{
  "num_hidden_layers": 8,
  "hidden_size": 256,
  "num_attention_heads": 2,
  "num_key_value_heads": 2,
  "head_dim": 128,
  "intermediate_size": 704,
  "vocab_size": 1024,
  "hidden_act": "swiglu",
  "norm": "rmsnorm",
  "norm_place": "pre",
  "norm_eps": 1e-06,
  "positions": "rope",
  "rope_theta": 10000.0,
  "rope_fraction": 1.0,
  "qk_norm": true,
  "attn_scale": 0.0897,
  "bias": "none",
  "tie_word_embeddings": true,
  "parallel_block": false,
  "extras": ["capped logits"],
  "init": "uniform",
  "init_std_qkv": 0.0219,
  "init_std_o": 0.00548,
  "init_std_up": 0.0219,
  "init_std_down": 0.0033,
  "optimizer": "cautious_adamw",
  "learning_rate": 0.00127,
  "beta1": 0.9,
  "beta2": 0.95,
  "weight_decay": 0.0,
  "lr_head": 0.0107,
  "warmup_steps": 557,
  "schedule": "wsd",
  "decay_fraction": 1.0,
  "decay_shape": "linear",
  "final_lr_fraction": 0.0,
  "batch_tokens": 32768,
  "max_seq_len": 1024,
  "doc_mask": true,
  "train_tokens": 187200000,
  "max_steps": 5713,
  "dataset": "wikipedia_en"
}
Each number is 128 + 24 x the weight over its row's rms, rounded and kept within 0 to 255. Layers, rows and columns count from 0. Numbers have three digits each. The size before them is the row's rms in percent of the matrix's.

# layer 3 MLP up, 704x256, rms 0.0541, rows 528-564, columns 128-255
096:117095075123159126150126131128146128113130128135111156078160144128138125083124136143118112081139147127086089118122166113134149147114137155112161130142100152138181127110128153103151131123115135118170119138139136137139152110098135140173166178130137124127095108145174164116132095165133142114120102135110119132108118146099158137139117129131125136138101090149169149118105130145143165095125
095:119112137126158145084093139100100151092141116165180143142144150107066166136159154169182133100094097121089123139128125113140156092114141141127152123100110115145141143085148126142153108108106124109159142108110066100119108154135142098125129124155164115159163095140102172172130150116154123161137137134131168180141112111153154124134109095143161099097099123107109145118150163161106135098120
108:139115117125131137112123112129162174122114120185129141124129141078104113112116106117102111149135161118105133168130134184118097131128121119117128127155160118134135161158122123055117141110124143124116110122188134117151114134153129140130094131110116167134148098097138103119113119119153159164153142157084179130101132117151101148142107117128142117127123157162125120182126102155110113117138
091:128105120116171090101083146079102095127144130167104103110134156097103120126139112146134128111137155141110162099105067186157127141129107127143128129087159107143116119117101148170134130134127150101123120142099097125133140120125119134137131099112159116121134110150148135132166133094076150173104113125131185147160121102113072146140127171134124095123129147142127139102121164099174166135163
096:132110176116116100107123159116138143128116113081114108081144127170115100095140161112087131143083136164125082160170114121139103124111140127149127128116151100078098143109118125132173134175119145137150119150098135110121124102146162119097090151120099126135100134111157131137185119155097112124154118106130120135148102101145120127138145090147152124139112114097097111159109126152110134092147
095:098141075155125136125153124119094099114103112105160155115087140086107117100150137143112113124120125158180165074115132140099103154109111110121159142145160144146167100103118161152097098148059131160113100113152106099161147125150122111117140152101131136167120104123149081172136161150122095101144123107164137148140183120127088154127145161129120129120163117147147119097111085155148145173127
093:113121134132129164081118136110124099106146099134103142074137133142097127185185107097137135123105113150146107093112140152193103125172103117169156115101146114096118130124136114102106115144099144090159091100104164125154139100118096108172181121133140114142135128121134136116089103130131089161149118120160109123163134127139083108184139131144119132146147126106148135092113128126125138138158
103:141121118096165133095139165092152093079154111133107131135099159100083171129114118169136151118154086139100130147127158148110109141112150151141095173137102116148166089138103125168134151110147103175151124048151137113185086128117165145106105134162129143141149091159118116112092114062126123172118117125138163133127146094121120118156136117125160097114137087140143151102122142089090111138141
100:107156139169159139162170100089147133104082179135104134130119098136156138177110088171128109091116145062114113153176148096065108100122119118091161123152100143138148115138128157140091129142149112116093145128113102144168108150127167134105141159128153133121131167134112140143121101161198092154141111131108165128166108139141154104120108158162160119142106124141155132098136149136107142144101
097:148186124117128123127104125100077100090129142092174120141083131173091105103146145121154126130136125146120145105151149141113140110122114112109117148154118113111120130125114124109108145103133165157120152122129155085130090142132170152145111134146129155164114108127120150113164089167128100138141121117118151150130181143121128152116128156061156148170146145155150077149111130147171135129133
100:142095079142116127137106101131083146129103121115129147126160170106133144143149121106112132128149146141154128154087122118148215108162144105121119142130135163139088108148132197148115126172118146192146112128173134116088162153136113115146114120137145108096153138121094109166104140151133086121163131129086135180145166160152097140133100139141135144134134134155144137116145144199148114147180
094:164128123151155129131148096123140129133129120150143101156146128159140121134161118120116134128094151096151108105079125103153125161145095167128142088153135125138163159128171116082137093129134117136120140080143118078116118137112170132123126124158149114112167108086131128093067104085171143142176102178129150162142154135151108147112139128142144139111097113186136159160182113128106126151137
101:099137139141117150122135119158114132143154142142138121189125129142153117140163126082144117142126127123120129132123098157137129123103126115116101121152111144106108096118126119135135142092106111138113123138135122079160112102135163125175126125110139133144133163104153133115129106102104096168148057119139086084151095133109090116133103130109124145133111136107115118091114139164126164207148
099:166120115133124108126126126147148132160142156125120135093165143109127142130150120124168123149136130131159152165144155117138100136148090159117143128094128140125173118115218138127096124148163053145130149122143116105127119134144135116099147145119146084123105163084164124106126111149170150115158095130098138109152137120186105159171130119137154129124132111123150097120156097126118095127115
093:189136124144110115070081154139134149118116113134101099094098154125117151095125118138183125151137109102098167143115155121116160148121137149157145141172133086147158128145140117137113171140148134153113165162143156091123117114160116135147124125100121168101098117132094148069165105117133140130147175133125144118090135106125183124104093142129167147119156101169116132159129138121184101099092
095:150162114119143128137106161103127129111148115146119103157089118118145161133140116125149100130133080141158116149100117087145103154153114117113135121128127097102111140090116107145111116136120125120133162147124132151127121104118149148161149105122086183161092132114134073122213079114162129088126130161116119118123089153116120151157176177136193100144121160110090161053096130170181131120086
095:160091185122148113113103144095153155129121093132096132095158095133133112134110134157115111178139093123098150137106119157109142150102120159157115139122150144137111172107132139134126121137127137129098107068137111135141135105152104126116068156116123116122123169153150114151150118112146128182130132115157072061138135120168111147137129138145161155081083114135116119117141149142118107127103
100:118119150103144148126120147113152091091120189093127150156150143113129116130150125125105142142140132101115166181127107136117149108159122149141129133165133151109132140086140147159147189111108155097109118185162127131100166135154141149140124098141141149142097096129130134116144108171130124161126132153105123082100169147116132143096117166123119093161117163146109102132094106137126148079138
104:149138094130120096155152133152163116131118049187134120113127154132148172149112150110120096151089127107077129121136091109112132119111139179137140164177157153147120092121102160158144141093144142125106160137138111119156090158076107148121141105096126133121136137126118095096105126099074137166123122133181116109128116112090151091125088122112155144132134172149128150128164160165135155124115
102:151139151148109137093094120110090109107115113139108137090143088072128097136070096159161069104119124116108103114115114156144114148124121167097198116116137123126148180143147131154108128162128126109115124117104150133173128147114155120117135103149170142130151100170110107092091086168126097154176111126096103159187165137142116118147141160152112147116113163145191154140114111135123101156163
106:118094119130181169141144140098141146123162086129100152145134082138123076116104132141109166135118143111148116094116122124131119133156107145165135139099152115161092093099115159144141128104108078139096132127083118135165160121109093139105128137156109129133104167133115106107111137152131092102156115132147113108106127162130150131180138144145160091084138162175127124140173107141106159106158
094:165149125126126090123122156145088116112130122134105092106140108136132127108178117123133113157133150094158116157122124112125153078122129168153131144131183108152154102081148128104123128106152131111123148087135163155127118122144153120089148085119143098128123149147119158119120145122163163127141130109115103131127120092161145148112147123170133125153072094098110092143132123151092153107082
098:085116115143097150128164140086107134082118089183120127071120200141101115133155097088147106160122125109127157124157100131126122144134085106122136150114144164145157120124123098105138126149126119128076131169127069131103111143086148160127153105131143108124112118138109126141120104137109135126095131137114188132126087126106124127163130136092142127098163160116115125097119153149125102099071
098:131127148134127133122141114127127138111132114151147088125159111158141115091126109136152095131111137108121144133174117122148107131109149134146141122129154131180118089102118124163177120160122119120116157126169122152113146102156147113197101138146097126149131130113132092115143161131130121125098124142132178145121158138117138118124112163113093106159155124127157103125132120102118156090101
103:153160152159128062156163110108165167132125123099148153123119075118105141128153105084160088145121123121158120111147143132135122141127140161153074144151101165116165159114136163116116105129152092147083157095118145144199098124154132146122149089146114151179152159145128132141113158111134103148154142134126130124127126126159115138148136123112118151130130117086095131141123131119104130111072
095:146150175100105167109129177121154135158106142145124116088114149162106123115143139143138143134131143131126126152143192132142091150140113115151136105149133159106140144134181067097162129118140130113068125117150090107144110145126136092133171110107106154123121140115119161147101135099136147079123134149164120083114100134119119186100137105147119142130102137111118152124132084172150138112141
100:095131081148134074168203119134153183142106130118095154142142112105104140098136112138089156098130145103122095157137126117109106111107138121181086134130108133131090149147156157065085134137110109170131104132155163107132078147102133123096131158157156128119146172116166132131151155122116092125136100145111095137151135134096151104152146125121107123105120146127152136118122134134148150099152
103:157134181114148110080112152148081132113138100102088106101166126154164161144095145180108108157114130109108133125139175109138123139112097171054137155126115092165113158086152129110167157133162123141137116123139136144129095149114153144158092094099146118155125144107139129122078121118129131104128145130101148099114171094152136113146108139113143132101122107152139127105133120148130105109115
098:156098153140128123107145149154167154107071127107146137162129100150155133151120121141088100125089138108102124110094144107153122131134125155149135155115103149168115095110157103141084111181109155115123151143138126121145101128103102121139140141114127120132102111182172085118104091108124114120128103144096133160136121120124159132135151140115092095079096150156177146100136161160105137110120
099:097132153105115145128158112134105093095142087128125144080128122127175104104082143126115112084138114127153099117090115148096140138143120140157142149135099115159130100106161134112100154131153117136146103122122153164087105147083089164109116117136185104147104102130155119118147128140119092132113129127089129160183144126117150134108132102056111115106139097103159113117097099078179127108132
094:111136112156119195069092133113118150124175119143150100087103151100099105134106106136122129140088113125160145127150108139106145147114137147138121168121145112118124152119085121129143105080119108113171107094117071108121145122106171158150120123120121117113151093165119122144128099159121132131131111100133139157147084126165138144126108098132120149141121176148153101089151107189156154101118
101:155100114139145111129150115118144143106164119159157112161091182128153121145146127132108080130124107128179160106121124115163153127169119126121128171077166128127154114172129141160138130128188125162143102148129095163122116182118160161136136159122124140160130146097138131136130158101148130129148129170148156123140145160148090143133131133148170121137163127132139188109151177086113097120112
102:116129111101138113169122138141128102142112111153172125156155152117138161119100117090174113136123109144170153159144120093133121158069099124134122106143125159146184109165102106149128154156128130141132135126154093157137120178155106143123152119158129148118104120134111115123123168162126133144134117108125144090170107174105132147115096147123125162188164138128107109148120140112141130136151
099:112125149122109145141085184135093142135143148151093120138151137102130163144102132133110121174099114135144158132152120115136141119086070128146143127127133137082145103151132108160113114110129099148134104137104105149130156120148158111127137105135117092120120122144117138096090122153147106113106149154132090134135152123097129118166144127111157125164135094130120120145089125128145103130147
100:152129114107155164134161156120114127132133109091158135133176138150116155106108117097114132116165113156106125145094163099147167109120117098132114074087103130105127188140162117130123144116111123138091125086094131135132173141123153106139136125151102089130142134086104188132091126155124128177115121125147146143125108146129143113119148096136115137100158100139117133169109200107149107114121
101:147100146098068146148092109144111130132157131119167120090114117150136111144129099158152169157136177132105107121168085108132120140141079096098113097130061130194143141137112119114165148137161101124139167152106113139139114130147114131123133148199119130130118146157104117123126158093118115129142128138131132119142122110137080073098120148173129134149166129094170142152083162110143114120095
095:104139122150106167111131174125109141123128110121115142127114127120111155139112084085095090156124123144136127116125132100131097134123116097191128115134149131134111128138114116175099148116100110149135129114083107168168151180089121121128115125139148160107154114097117109163123093128115102112117120078105107141148138179128088118152143099097151146136067200128066133105082084154141116145113
# layer 3 MLP down (transposed), 704x256, rms 0.0494, rows 528-563, columns 128-255
097:114138145147108106102126151084124109158125136087142147131123144147128142136147124126127137085168134150071117160116116173083126160138137176138093103139122111171122147117160148128164122118109130099185087081098132162102134108128176156160124125135118171188082137120126139100179103111114144087132134060127136140145089103122113131157154102130123143134121130103147124112171149124107128100153
099:116153136159108080148148170157113099109140149132107116122148126121177074101116119110120113140125136152183107120112121141128152137122137117106102103144147132122130126136156152165118117114188159152150078166147116106141158118149150109160091126173068141139141148157105100151120158125107118100116091092138134135162104148126131176113091101154101134114123116119129089111140112154122112155114
098:095071126124153120105146108123109159139115125114110127131129135115148120105120135116149115137141119110110143107113125108137135157122106127128131103149138133123109133107120107134106147122103135128139000145179120136127122152141133128130139147145095168135132140101126133124125151146108109134156142128114114142176125144140091128117103148118138129152127138142111156148095132098123149082129
093:123137125105116137169128124142163159155131106152099142128107077133138136097130124108117123141160143106123124127109138118112163129139183136152152155113090117101128122115122137132105137139145155164156135132136119143111167129091105162162087141106121143101096112099117112114133101077172158093124122150133134079122149159126187119125139120159097162165147073165126152115139149168141125118083
098:142192104112173156135095151086137140136155128133135157134112138111120086158108120129131132097120091125119116096145119157124130113126123102063140164128146155132135105111147130109113135105139156133126235156149126128151158141120113115116134106105137097083144085159127091125146143120136115134102096129126123154096095158128124068121126174167115110139119143113144108107117138145116154129143
097:095098114095132130119095095137115149113099140082130153155168099117044160137149120136143160155087141128191129144121147119138167132127118155133137128136126159118138179091121134102111170087128156119124166149083129095138114161111072090158137130154128154137131134189131136165129139141090166125137144123090136126121139083152119116096157098147073121095114115105163140139147108115102154098112
095:129117157153112122152129134097144160122166161098122135137150098131088170074121087138168129154104153121140134120136132152132120141117082141129130129125136114180132121094118126135118079158134138079144201101121119140136164141119126130144120158168145160152100131129115150148103117160092144101151145166101125106124148164136128102108136165136105091124112122111102118176116144124128138137172
102:146104144107168103120147142139191098124148131089106120137131127128104172140119104160081116157154106123121129192125137139150123114164095109156127112113128118108129132131103156120142128127156121129136122108122103120151125150169110123128118104129128119122134116142109124078123108105134143153151122139126149104148079059096111130100110132135118136106133107117164130141100136074082122121107
103:115074146145165088126115116147153126128130112134109120117143132165135106149115108128134064132144155111098107152135157123105072150144138126139125128162148133136088146161145103106131133107136144119081109108148121155139148115147146140178155150146113164165131157143165131094136141100139099075135083107134142134147150107125136131140098117145090119175105082168150112102111105109130139117144
098:106129155107101141113085099170146109112140106141098110155135101133138073164082082116094100144156137158117103125120136153162108116092104146112102150125163176159080121138116116107166136129149126128114126145106065164083168189118094114110147107145114078132114130127133129117128160092141130120125140144144099093115113098106127162156152126192140105085136082103122171159110184091147109103146
100:122152139107096118094118166176133119117129115131086128145163146087121157098120093144124147094168151166131116113097091147113092097153071119151142098125114164102112154114129151124149153142163158126150115137125127124124120080092086149193142152132084105119108186173103136125125147116123154121139109119112114163132141106145142148137106173088148153138107158093128153116084117154129119161111
096:125086129123129114080134078125130117142138102127163197114127116151147115168158141163086138154151174119147149156102158125173103130119124105104111129118130138180149159146111090120134132114161068097173108135102115112149107108125114172081111115081143080129102099097139125161162101111112127133132097188121130078135120133142080141147111134127152144104145105130112134104111097119124137125147
099:152099149125114153138174153078149102100151119133094108126182167102123109166128081155107136155148099132123149113079140166132131133123146130126147155101121123110126108150151094104127123136146140123123255100119131118084155117152113135147118090103123134131135086117131134083152135182121113118100129168130122126153100125121166107119155087158171103139147113128140148127102154175127130095161
101:099164097124122133109128111139087113130134145159126135120142105142107110103129140105136180130152153117156089117141180114190110139136147167113124137151095141125106140141138115097142130118123171110115157103128128134139159141105112125155156117104131103165172165150115118140118133087121136124103171107124104121188135134094118167128128133130104122153070105098156156130168158148118133105128
093:113166132107130146149075100103179120077136098138109154172149099119126132138160152135096138150135140134122129146103100084132091115086112136138111159119090135143149168140156090148156161146101117125143131125155143126130113108084107121139128147128136101077154129112123117126142124110131186087100161138134138092184135113138157126124123148137154151087129119121113111135182186136142109150072
099:093083154104098105144146122075112148142139110147138106127140099149108195146131134133117114134127086124135089132138126155124118084168148120139178142115172125130102142111135126068092112162123125146147075112125111138115144138181136134150130133137154155131130142166109102154101065139124178115141130123137175129134115134131140168099137136114105165123110128142136109134120120139150114091131
097:111134110146144126121158157122112121165094144124099101163106155138147101135118120085161113098178143133102133186138114128121182107143128125145125098107126144156140128122140166167139134135124102101123156141086069085157143079116138122094084109133123149140135137102116136141122180098138144144150160116156106118096137192114183118107151093141150101104138111169134119118095152161180110165122
094:117118140117136094063166121137110090139104072121131124090109059156118107126162149103089154135185134101114121140107127088151122139098163128160113137135109103148132104085115159148104146177076135151094153100155148107068155120149129137134110112132133082090107059116136191098148133130110148168164172085126146129134160146155117137129148147119109108128113123152159121108159100106117119091108
101:122155146119143167171163125118170107139140128108155096122110119137154115153092131138128107150150098142090092123175117130057173146117115141134102178126127087139124116154134129114131132107169108152135048095153177153122107140134149097160125132138119068134132144136087145091165140083155144089115115138109106094115111123123136154127107108147134097122100119141124124106113101118148110118103
102:090113137117134141105132134108119184125113115164103152097131138106156112129073115127149135101137164110108156128182157144093101150101130135125157167135156116113132125135109134134076120135065088155159158135142118165135117133116143108110149128120095149156144135119123151121115145143099133143175151171113103121147108132189137152176097071102118135119190184115139147130143131131145133162112
107:106113142106125049131151123105110151142156127185143152099075133158136108117129138155093070133070134113096071138142078147062109136117138113125138106132152120149159097142142132117118115150048127127133100124117153135103121139103123106101108111131155141127133131114105136111149128105142104102170135132151062140171149112132104146114133118121130174108143112133162121137156157117149124159152
095:147141103171157123121156151174129120115139150105162154144147145079101132109113156116169107107099126152133174130161098127115161112136118107151124139124119137106094133115147117155118121122124117088116041150106101143097116108123083119108163112098083105126110132129148143149147090122112117124129168130125141136144155141121071084135123156131113137131119118135114154153098170123113159142168
097:141119165145137112133102124134151083136107119115095124160143144166160103109137105106140137122145159137166159095156147130128104127152141109123089159130148092140101106158116118144176112146171131141125152130157142140114146129134137120138139159112199115127128142130149145166118140098124089120102096123078180123093117080117108137122159091116146091099131095141102120142126108159127114141127
098:142117136164098096163128102134112131131108122175128135167120071144082163133140136135134147167082165145125140138165101135122134122106129113127091123127126141119156120111139131111130122099116141138106222079125110089126089119183098148113156117070126137134095110154115150110136132127130097151169128150146161086133077073163090130127170102119133119124077113150118077133177121140160141153108
098:110149121111081088138126122136159117122119130143157128150107128161111113170132185107105149080142173120124122110109103091124074121080150135125107149150151110115115128123137104096146161142158160132108057119111137138133178112137129154092140093127134110136145105129105112177148088103143132104120145136131122128118137144118073116108124129134094146127109137148166161113133117153083110099123
099:129095108143143083125130111147110149064164107142132113127140112159110120101122122130135142083133140175099119102121127180117139120168110080097165089082117131136127096132153139168115097139121104122130220127110114103109164134160126145095098100189126071152083140169119093113083095087131128107118086104111118136147118102087129157126143119128127093135140088142148156128186157155131112144134
100:149103122144144138064170145138095151112135097169097105104191118146126083073115163078164116118140139122124106108096158107143159159112145112097171176108141154141139129130159093142118090146115181155171150143145124128138123163112133160132115107153129133158104091112133111108125152154133060112110140126105102107128118149126171102142126104127129121118091090087121103102164175137121110113146
102:138115107118161137121151132115161140140107140169128135147145113142102128135095120146096131102113152130117141147102146154107151093114103125125169122129153113141158114172136153150136115143125160129155123118161100128140112135187134129102160083163143151124143137138117162029141176108137123146147164161150137125163116133075106161099150108108148118123119125118143077127091156126107132157126
100:178122141131162165138163123164142120103122130084150093141151115131119144178102114141125130191095138103135120135137111156141154156123108144128087106081106161094129128103127118175089190155098149106121156133164126101163182094096135107097142115057153130092146101131124137172130154138147154164141116149121138116128180127122154150145129131165121105105126148122116132119117170081158133114100
100:126130180136114105147153126120129117137135145109145167120123099148155163141150181177161094097137159162153122137135111125079173170151123150151129090171159140121102124174105124132131141140211102137152214104111160171158157140167108102166102097140136137152144114119106106146162143140139091097118155117136141124118113137170124182120126136115136105109176143129123098138107074134147126136164
097:112123127109099154118114110110115151159139138132141144129143131140188177088119120155101143129125159131115149143167083166100125143119133178136133141106126121112114112175118138067110123181148092079111221146122114153096111144140104092103149093143112120095157129132141113158137143088126115091153119162137112139076120126102169178155168152110160093154121111126085122123114135122095087092104
100:163173159131120158118104139083137124139101143095134109153153142111134130090134152136159113160143121127135130128163123165096127154107110136109158122119149122116156134130126163155124127127122135137117254170112172097132117110108148111151122128142131173126161147134113129104148111115123155141148148140109141128131138129135176111117149134141149134110151189106131065110137115102169153120078
106:113154129092123122089124120164159142095181121107109112124151131129172151171111113126133132124141114099099157135157107089144183109121135134129155110191126131098092119124162116116145129135138130125133157115074119156132119130147118122127112133130109133100112119149144136141148129142138134079170116156138139155171130122129136156111135171100104161129151111139120131097128150115145091131149
102:106119169100132148110134135101130104097091126161132124132135114108139109098123097124095103116136120144144127135137162182133129086098141119130119169101176148127136153157095156116126119127129149180100190151118137146121148140143120138154155111123114150125094140147068152109088129097134142176114141107097111111117107154172163087105089102091121151154111156123124123122164170157116156090093
100:128125125128126127084110092138164135168111169138150122118162069104124147099132060081126123147138139122133147138103128101165171163093116155198162157112100150106175113150140138152135121114096093117132091115132150126119127093152111117107089167125127102135124141150146145147113121127124110140125113146150098165155095134158164133086118131154161110123137122116121114130151163107109126131101
098:111158124104087150147113150102110164108131124113118111172145114153134137113100078133105111137133154125125127073147132132080128092105135138097073147130142087124141104134147104106108158144134131118137072133153133099115146139119123173176094143154085134141137104096115083104114103142132133094160133155143102143160091156163086153147127145114119113104138147086100102069084150129181142093137
# layer 3 MLP gate, 704x256, rms 0.058, rows 529-564, columns 128-255
096:076128129110102120135135138144133092115128122128131129131164142131164110127087123135150128113147137154118134156130152122096140167120119119134115139146133119129098053124142106159080112155128141114083136142135093167115105168156143144140142106153108153130185151145153125153182124139077149158146134145129099131160120140069133137078135160140091096114065117133125121094146123103092097095164
102:151117098125131094138125111183163115130108121127101133141161126123068130133144139118127099132118153123133127107133127165102102157138138095078125136116140152107154116155115095133128132155120128161143121169127103117157136124092163126154110158095110187151151125097204131166129104080155133145095118104093113148153138108141079083117106152111141136102125134145094147131102116096088144118110
090:123130194197121170092083128133123158125095123125134139108123102097138147166138140140106119107174117129119112089138118130092119132143125118128125107145132169145127087122123142111119110105121119128152132096157134152132145166108176141144107138137103145114119147106132132129136115121123148140122135121112164137185125135116177097144117150087078178117113121129098131105155150165111153094150
088:139109127123133141147136104150161170113108140123163169112134112143157150123153162140153075158147080111121114101140115117117159118146153096117116128094082094108141125142129121180146130134141116106129141119086166130078147158104108156142136152133090142109135161109078128092158121113134128116150136139138129122141159133124157122076149147145116134110127167123167095154159153179110087112142
093:136131135152105119082130126149158147120192135147121122128126137123101150146121134132155160101101156083114115112119112110132100109114106148095139116088145115142118079120111174130146171110156127124153158128161142123130094144129141090133128114101132145111128126168107126109120127078131153170124155140169169107137146143110079134130103190146159172206149156123100094185105151121141121115132
099:164080124157117111118118107110159141092167107128103138081113167124112112112157137120129125139100121151118151105099137114125096117110119120104113139131179133107100127152129158124115162131134104154126125119142166127124075164117122110141141121137115130145122136147125119121154129082162154089124157109149127200136122131149122164106144076109123142142096098134113108141153136112119117142136
091:174147129146141090131131134136164135158077143117163117098146143182133156143122106142161111092134119130095094122129116142146093116151114124125084123089100157112116121167142094133136107121121142148105132113146108139112145144133166118103180120150110140154111168087087157149127121134136140075123141106099154157151093136127116075100125120120071129159148143134180145146069101136117140084140
099:070122135161121136183141134118103114153115092119142132134132116132136165120118133133158096123147122122098123143126132124131106086146180129081111094111108166149161140109116115133093131180083118152127133139114165106142135131137080091121141119128060127166178118136093120108128125123152136173125101115082139160118103124161083147115127160151136145130120139177173123142126129133114087153116
096:142098141157127149113117120083093097135149142114151129171114119136110129115134148165153119158159097171121088129117116148094137118144152115143102107119147103151063152110107168134132112170111104161140148147115124144079126150134176101080109109147153132154144137091127132137128103097111137118118157120123123125115144192078112166102101097154098116121124128091090105092129104098089108126102
096:164140136127173145130139106121142101121062137127200118122119139167159100110148080158121143154113139156117158137142169126150129157150095149145123116129134137127146121114163116106134101113143149102127121095132121128131119137158135112130144163100173113156117151139090124122130159154116164132117084163157082154128121101119115185130123126157144154124113116148159124134137151122170119136108
093:146129157153153103128145126090112116138113138139161125152153162168095102138133146131112117112139139086150140127123122149143117167126148139139114137059126141176125147150143097119095081117087154137115121115110130155108122179087114129055167108131149136124123103130119137153136115151122084081130130135153124164143105143075110143124128116090108122122136148186150130104125143154139094150100
121:137151167106135132113107160133149107132121124100136120131114085118169099038150123139106136146128139140124111105170125112090114149130155116100103117162157136119110167109119138110112127096129133114104164138183104115120081136116174125116146152149091151160148124153137115163124123107137129126168169060128155147114112159180134162096122102119161112116119117144153158099142142169146114145106
100:095094138130128124156163120173105129104147095122138155104146175142140130109080138153132131107119128118099105160090128115114143166102144124107129137117176136155106135148133127112106192121136122104138138127115133078120102111108173149136112129160086119117162074109157113108161209142155121123133114137143150156108135082078108110163161124135129137158139135155114140102135153156111154122131
090:150150140150183100097144174120142145158177135121170139134118143175085145129129158113142129126131135086077177103117135130140097166150125161151134129111110099170152153111137113145148146125124114145167135105109107164181118128128127135126116124156125120166111107100128137122153089119092103151133149128135122123134131119126148104123104171124132115104066104157164121125114121121133115090146
097:105129109151126153140164136092122123115078116131163121118129106120133124170115126155100140123154056169078081085115181122131094169125110152124148145108137120118142106128163129127106156120153130094123138126112130133103131105146132092144095143149131123136113112155156111128120123152122132105111122141155174132118145145114111119117101133161139136092152166129138130129094128155123171087138
091:126109113096193092109149161117142130138155152128135095142137120125128172133102141099116094097149128143112106113139138114132084150103114119094133098167124145165101165142161168118169158108154072136096139124148121116146106113127140096174096123155108156127129162133091193164114145145145147130130148148150111133125144184130117124133125091116142117157129089160129143153133141132152155132156
100:104142110120153103128151151164160168106144137112132134139150143151126105105130147164170145114118117134130122088179166126124113109154131104105115156133106126126115139137129095136139097131207129183132136142113129131132135100097133131158136155113118122170107145102137107144133163126153116106147085172124106151117075079161157137177148062152106145101119121102090144101150145121087137145067
103:093102122135163111095147079170149152119155137135115146087168145153154156130085153143110112097142099105123115152145122140086115133135137166153123209158127081166108105147110135124108126155119191136130120118123157155117147142099149152094129148163092118097155104154135164137130153091103142122147147094147124165128141165122131139139138142154099111116107157169133089159149170133136104110118
097:136135144163102107128165149132118090134113113146141170100150165160113098135144136123081114132133123146146133130142121128133153177157124133174116127092139160136108128133154106115143125143115141125100125108133086155125122123160124135136139162158096141088167158129173153137140103181085094086100132110105125138153195125103095118098148140102129152102100110129146158121143067119114133091142
105:076083112115133149170140146123157094121120149153105125193153141129139149137106105137119145155155112119119134152087109099138068107121116182102129161133090112107124131124108137149146082140119120120112152154131120127131120048115123115135124151105119104136143092114115124089111133132132157136158117166135093134160115142069151126086099133150155166106116118129169169079127121120126146086135
091:129101154138159143138125129112105089145170111130137126089141119106146120123102096120126128120123081132138153102074174151107097127098133119106164144121165164126118127128117116102094149161096107132133128151137142072105111122115144128078156083097148127088129110142132117092105132137119115117104140156128139102143114115114147146124088081130118159096095126076104086149130150133109103122158
101:129137131058140104136134118128195113139085134078122180120125115119169151129122142161154129126128081130167132144173133160147137148149139119100166154138129128115113102132133161091120099120117112107128159134148113138107133103107098123132106108136161144113135082124148136110112157116134134145152146125112141164093110087108109095117098115118132113127140069102081117170113108102128138136120
099:081127138126115110107106119134141126120137117077163111098124163111115157135127112089142112144102175127099149100173131154118120146111154159126136162119132134117162155123140136149104118089098113125143128100184116112127116116090116112160133118129089135167116126115099157167113135106105093132134158118141158126127127176135118112156135105128119094107075069095125113123100141090134125155128
107:128130155193131138117115119173118134089125109116153150126092118080111147129139085136139155107105154103117109179150162136131133124129100148136121145129144140125125152148084097134137147074143137135099159126139161122123078154117125166163138118114126178146168114123118147085114153121153124173141153127091147158129165110146130099135131188092124156129102108122135146151127140121106153153182
096:126146136121125083151131111119108104161116106083124151135143125100139106152160111097155136109136165130130142149135138143108106156090139135097157106108102152139120145144112138133127106159111160097119137117078107141140118082122115115119166187169150112137142133151092150161144106151134145117081175113082037122159076160119114106152134094104135105140115140124179076111106125118140086117144
100:106141145141139116169125153154135115169093145119145101114147139110086146128137088159170132130131130096081147098146185091104114140142092130128101138115127092131160107103153104121078140146157147126133139140099129116121092109123112139094108149115082137093136123167108087083163156158120128136125113152111101143130114111080129124147097131131090105151163142163150093155110159118106066124096
107:114095113088115100132128148113168107151092114151163149175129152099156126103123130151121162130125099154125108122184079138138113112179129138134113111134131147110166111134108131152094106147134172135153141130141106166129134100127109131097145123102063165164161133162137100126126161139172102121138146107188147156135170139115132122084188145162123153155114174114181121142117136132128136148115
101:144140082117141147170154132160126135125146114122157087088190138110105173121109097136112162161154144149145172165144119153161131174146109127108071115112140131112112101124127105155127120130131141096140143124107088134117157138157149163120130159101082151107099105108110118147130162123118160131120142140150148102137117103127126103130149091167100167148131089105096133191092147107129090130105
098:112131164112060131114147130139155108164114117120133078145116185149161133113127091154094118182153124151130126125128118122125098147123143083148108138119126130157116086059158115086141133112128114123137149097118109115166107122141109111121087165121119123152099138118118090103072108122170114122144146158134133112104116123094136125130174132117127162127130110156109168099111137144098109117170
093:138115090120129181159122122124169071112104088116125102149121127154129125130122176169120105134135103148127099117106155132129108115131136104130132144129139156113134152121122070146157158138130127130121140100127068088103167136155066107131093127122156095120140130119103151138092135144137135159102117126105126122136130128121078144108146117110154086113129089129184117094082159122139118147092
106:104129158138137105067080143111118114073138137149111135142173160098119129130072080170139138107150124128069116139145130140084161174128145088087165136136166133169103126094127168120113110121140130130133156137088108125101065108139132138147140084110121106136124093149115137134130120161129122153143145146108176117131110132110151138130122154148146111143102127090122165111128120117100154147129
095:122107081144145081129113126126145117116160137112167145092153145093131168143117131093125105082094131124109132124144101141131106172147149107116167140091090101118155141130134084133144139130138180103148127128126076176093109115103088153139144155108125136122150108148141159119140130131068126132118148084146113169105125156074105148152148108088133139091127122103131141124107111098098135097149
093:124112143096144106096159127112133130148103086173116162132111136136126162136114163178128115104144128100173118174151079130119111154129121178139128101123126163136086104154115097132099140152147112102140158120147092109156150147108171119120198118133176148176132146144155122136150106160134168135126152135174148072099101108104123148150149124136085096094165118118116163124113124151076114122137
097:156102167133119126139128082103111129112159156106092082074152125112174136103161120148139103167080103131139118139159112133131124151172154135148102129151127095157155129130161102155115119137129131108166138146115139121121111061135160091178101132178152121145088132113169142154146103095127137145144145149131155139127127079104085127155114118143113151100136063139106089111131138125138113128114
113:118136141153113175146115128148141144128060148101135108097090131129140119122132065152156115154139112122078120108143113151125096124116157131099114114138161103115132156121136096152089127115138162128151176148127121126141107126132115143112097135123114145108126151120158138151139144110137147089156184090091152157143162123131104133116098140133098110168163135115102128130129153126144113101141
093:155121088124134101096126135130174117146129129050180119122170141160127106146128152128145147087171117177114122110169119121147162163166114152113115131123095071127142150138139121120112142122143111118153117139134144138115153148152118131079092105116135128146094143125118145112150118073087137124185126148133149113155092119143125157131128131143110077147165115131113143175112128140138142133184